config.yaml
num_hidden_layers: 9
hidden_size: 640
num_attention_heads: 5
num_key_value_heads: 5
head_dim: 128
intermediate_size: 2560
vocab_size: 32053
hidden_act: "relu"
norm: "layernorm"
norm_place: "pre"
norm_eps: 1e-06
positions: "learned"
qk_norm: false
attn_scale: 0.0884
bias: "all"
tie_word_embeddings: true
parallel_block: true
init: "normal"
init_std_qkv: 0.0176
init_std_o: 0.00414
init_std_up: 0.0176
init_std_down: 0.00414
optimizer: "soap_variant"
learning_rate: 0.00227
lr_mult_o: 0.625
beta1: 0.95
beta2: 0.95
lr_head: 0.00708
max_grad_norm: 1.0
warmup_steps: 200
schedule: "wsd"
decay_fraction: 0.344
decay_shape: "linear"
final_lr_fraction: 0.0
batch_tokens: 131072
max_seq_len: 512
doc_mask: false
train_tokens: 649100000
max_steps: 4953
dataset: "wikipedia_en"
Each number is 500 + 50 x the weight over its row's rms, rounded and kept within 0 to 999. Layers, rows and columns count from 0. Numbers have three digits each. The size before them is the row's rms in percent of the matrix's.

# up: layer 2 MLP up, 2560x640, rms 0.103, rows 1847-1863, columns 240-319
# down: layer 2 MLP down (transposed), 2560x640, rms 0.0951, rows 1847-1862, columns 240-319
up1847 099:526502481497494459467499504514377506564464511465545455494588435576475525460480514495492531429541468432516530539549550507517556547532558496600514521496489504581528501438579455505615532482490459455492517499508455499593535471481410477388472561
down1847 096:599491555517509587526612571507467496510511435448550508488527440511508486528412485473545434517465493484503416574454474462479543478478364549492519462427598501515489581404494458564604523431585527508488562518481515436447484495538503455504483572
up1848 114:527512593537437437519454516480449494531540503502416538476505500537399605402467542521534577555456423537566423409499441418603489428436565563539517492460525555494498535498539555523503570547533486416580544484475518429448468477487533470466428519
down1848 113:580518491500506538481494465386429530461588503454495508571493533419487515516540397480458477469429498522587507482421490445506485453546497479531509422502510500515505517481488532476549537521553478372675473482462510402471437480483535524451510541
up1849 102:488548502457459509567473566432532544467439544454487406397495558515510508412576555500555465498546451404458496453500562405480511520476486375487572555533473533509602543531566535502466533430482334452489472559521509523499584552478495401538439455
down1849 104:520524482540508635470486566437534444478549565515617561586484510456601491494546516493582465523554517490523501470556524540545459447508542459586478520508502552520501397468448516565538465463440560489474482402444500535507517545490542446436445448
up1850 105:543463496496466423500508522541485506541512475545549418527412555505455524515499562464464485522556530446481412475544508573552456464487488462491510440440449469589473579566522524580444529572466423631443487510478518534442619546431522488481564540
down1850 113:541433578496550496471522529475438477571444587480532460555556486530515589510495479459506439510473503490537528391520516510460451557534489558467529473516486529515491532544536634453550535542582595588471497579583559465454480473467528521544512483
up1851 114:523497389435497548369532456489493506422433404433503490517426465564486446533478493462522445513422563538485507504600445530491410501549514488594513525532387618559507513498393511553505462479502446494539548518540479502541550463506503454506397452
down1851 128:523490427588514452421528499500447454522491408443524412430494545588484456527541430471474474559538607475447550533570514511413500539555481477586435528397506519524481456461493520478482583499571447527483492591486617545483538526462483443522547526
up1852 110:451456483455416457532564548500544575485470438509526572527506558518506508600504519450580489543457473432556596502488550569507590538494564539535565537468495464463480570516535483600420523509529489462505460520563505508440512544566540536530445512
down1852 115:573398470479456494418443505465519596460533443477622492539531488528625555496518516488533549510501527450592414475445490576603474523507447554472544656545536462499511526542553566464543491534589489492556470577406456407440443461394485478525557547
up1853 097:446548564571468466513401551502477550438456480378476518531611577436508544401607490476604520534558515541509440446509581539378460465496473500501602431496454438439528460557556490447542565537473449489468534494519472469499546498552440500567515478
down1853 091:570548465487553560461460539466477429486512492507487418484449531498489481410488502526514501440539443583466449443475430475467529493450418501559448552478502627505491549521518568547498525502528425613480510551502456559442486456446563476496584427
up1854 100:410483580523429516450475578487506539458522446412510534496446429506483570450526441458423468562576513530477484367557552536574497504464527489523491551535524528439511500444402446413549511536481466419495432486600487487497506560552559427546532455
down1854 097:473465429604468562547507437547487527479523555475474503578540492483480559458489479568482478464442490437447518544501420435530404422542552570366548480536439472476605494472520517559529585498443574484436494572521566540632568578548477483545507589
up1855 103:485543527466489498572509432511446451480464519478384600519452541398503462461535509462495495523453511474513522398483482494463495463481521549533407539459504433453503497487480482507586570497543476462495427546474445547446547505534581516407531431
down1855 095:490510443566469500503449506454469428518527553491507518411502527577484526364433597562548443435606474520479449414476552473502436452516465476566631503470513570424436487448534520539555440529496533474504572566394545580473455529459578448460499562
up1856 110:556515508448490586438477619509395534410550469602482534575509528532404517511420487452414522488548493475596525419568448593435518422491544479581481567469449554522474514564563525468504459557408594493471495496599516443525515505620562485526582446
down1856 115:547544434510475493547520470582477474540460597456532502501378558496419532546427411466547454432529540464461516461486467501477416485484541450445520527578518537425561465508485476532555441525433595482476496472533456528490575480465524436541527553
up1857 102:565484496484513530412460533550499511463508527518508510652527571510514498604512509511512542460496476497532545465559523506504489520527525487601438577455579517436547554466534595538463471555463487509553511426463519468498571510425457409395563462
down1857 103:546613630520439564525537364481489527475467534537452470514474479440477477633523454444536462539486536398540524550559530531444414486461527402510409452485583470428514439481468413474468483566526511456481483428404575545516439485547592519465492439
up1858 108:538507468509550473472531419450562581651528459513492493483513560519517532528481532513553506446405505466459460502535511507539564484522516466545503562589492535513473508460484478544533469521432458424524487523415453480614545505532508489529516509
down1858 107:546471375479585501419496550530503519556527552532509499439506424471530574517562458450508503493612484493433528504526504552452547468507515510593545626534470524510502478554487528372567547429469476542474473432470487517500505534558476502556524486
up1859 099:538534509451472469474467539429516454478468532480463517578504507453487463498483519434511530571534525478475569430524443466439478529531500445490471530483544461548453540503497486479476540558383397396538482585425516485583458537533617523541568441
down1859 103:500488480588445409499444469435446431414565588568599429541431523485558547511442498391461585524561426428467474445497541591409483572450460491569468500487497492461484531392457579480555445437366441495493498511395565499518532559471581521546487669
up1860 107:530556499463448448557472442418527492471548506446451425513475415537465488447536551563530477478537493503518469423576509550495530582505577516466441488510473500365501399558569506553498533456487478423503573532541513568500583590491469546500555455
down1860 107:617625541476472497513468600401477421534586430496567423472488437430463494569546410551427464508462530392489388504471578573538457527453496467544493512448543566452473585459566607528464465433535572630535506558497532573472511573560432420544445544
up1861 026:451525480509493356428484549462491461412499420582439673520524476501528442477487477500521454488456538419514540535517580471530471465452484465499466444501502514539516455544495434516480400479482435479534487577601489573556490495534466659531500442
down1861 033:556553544534558543470495497492471503463587526486456396557421525499616518512438456444496529501477534512520471496531421554466512501491543491522517497486460525464540524524514472375503497468545432538552696510501540459510527608485493483481504498
up1862 058:455458507578409494502574555535537562602542513552520548582546539473482462455437541589525510480525492524515471559525489470409462532501510585556648375505565460371483595536609511476560585528446421517448459501553430369545502474491511489481562603
down1862 047:502526340502532422572534548343472525383567515516549496499502476455536520653387494514511525501517511562520484557530494547588604477519540507524407519498336443511512526442499562555531510525480526496448443390464498488505485501489418450443587502
up1863 101:345422451532482416472475520572537456487518488571537458540458523422519463467469460504537445459537463353564603495522518484582478514492519503550474509532555483426660535589557419540561460381578504465510469577550517497461609514470468446467445429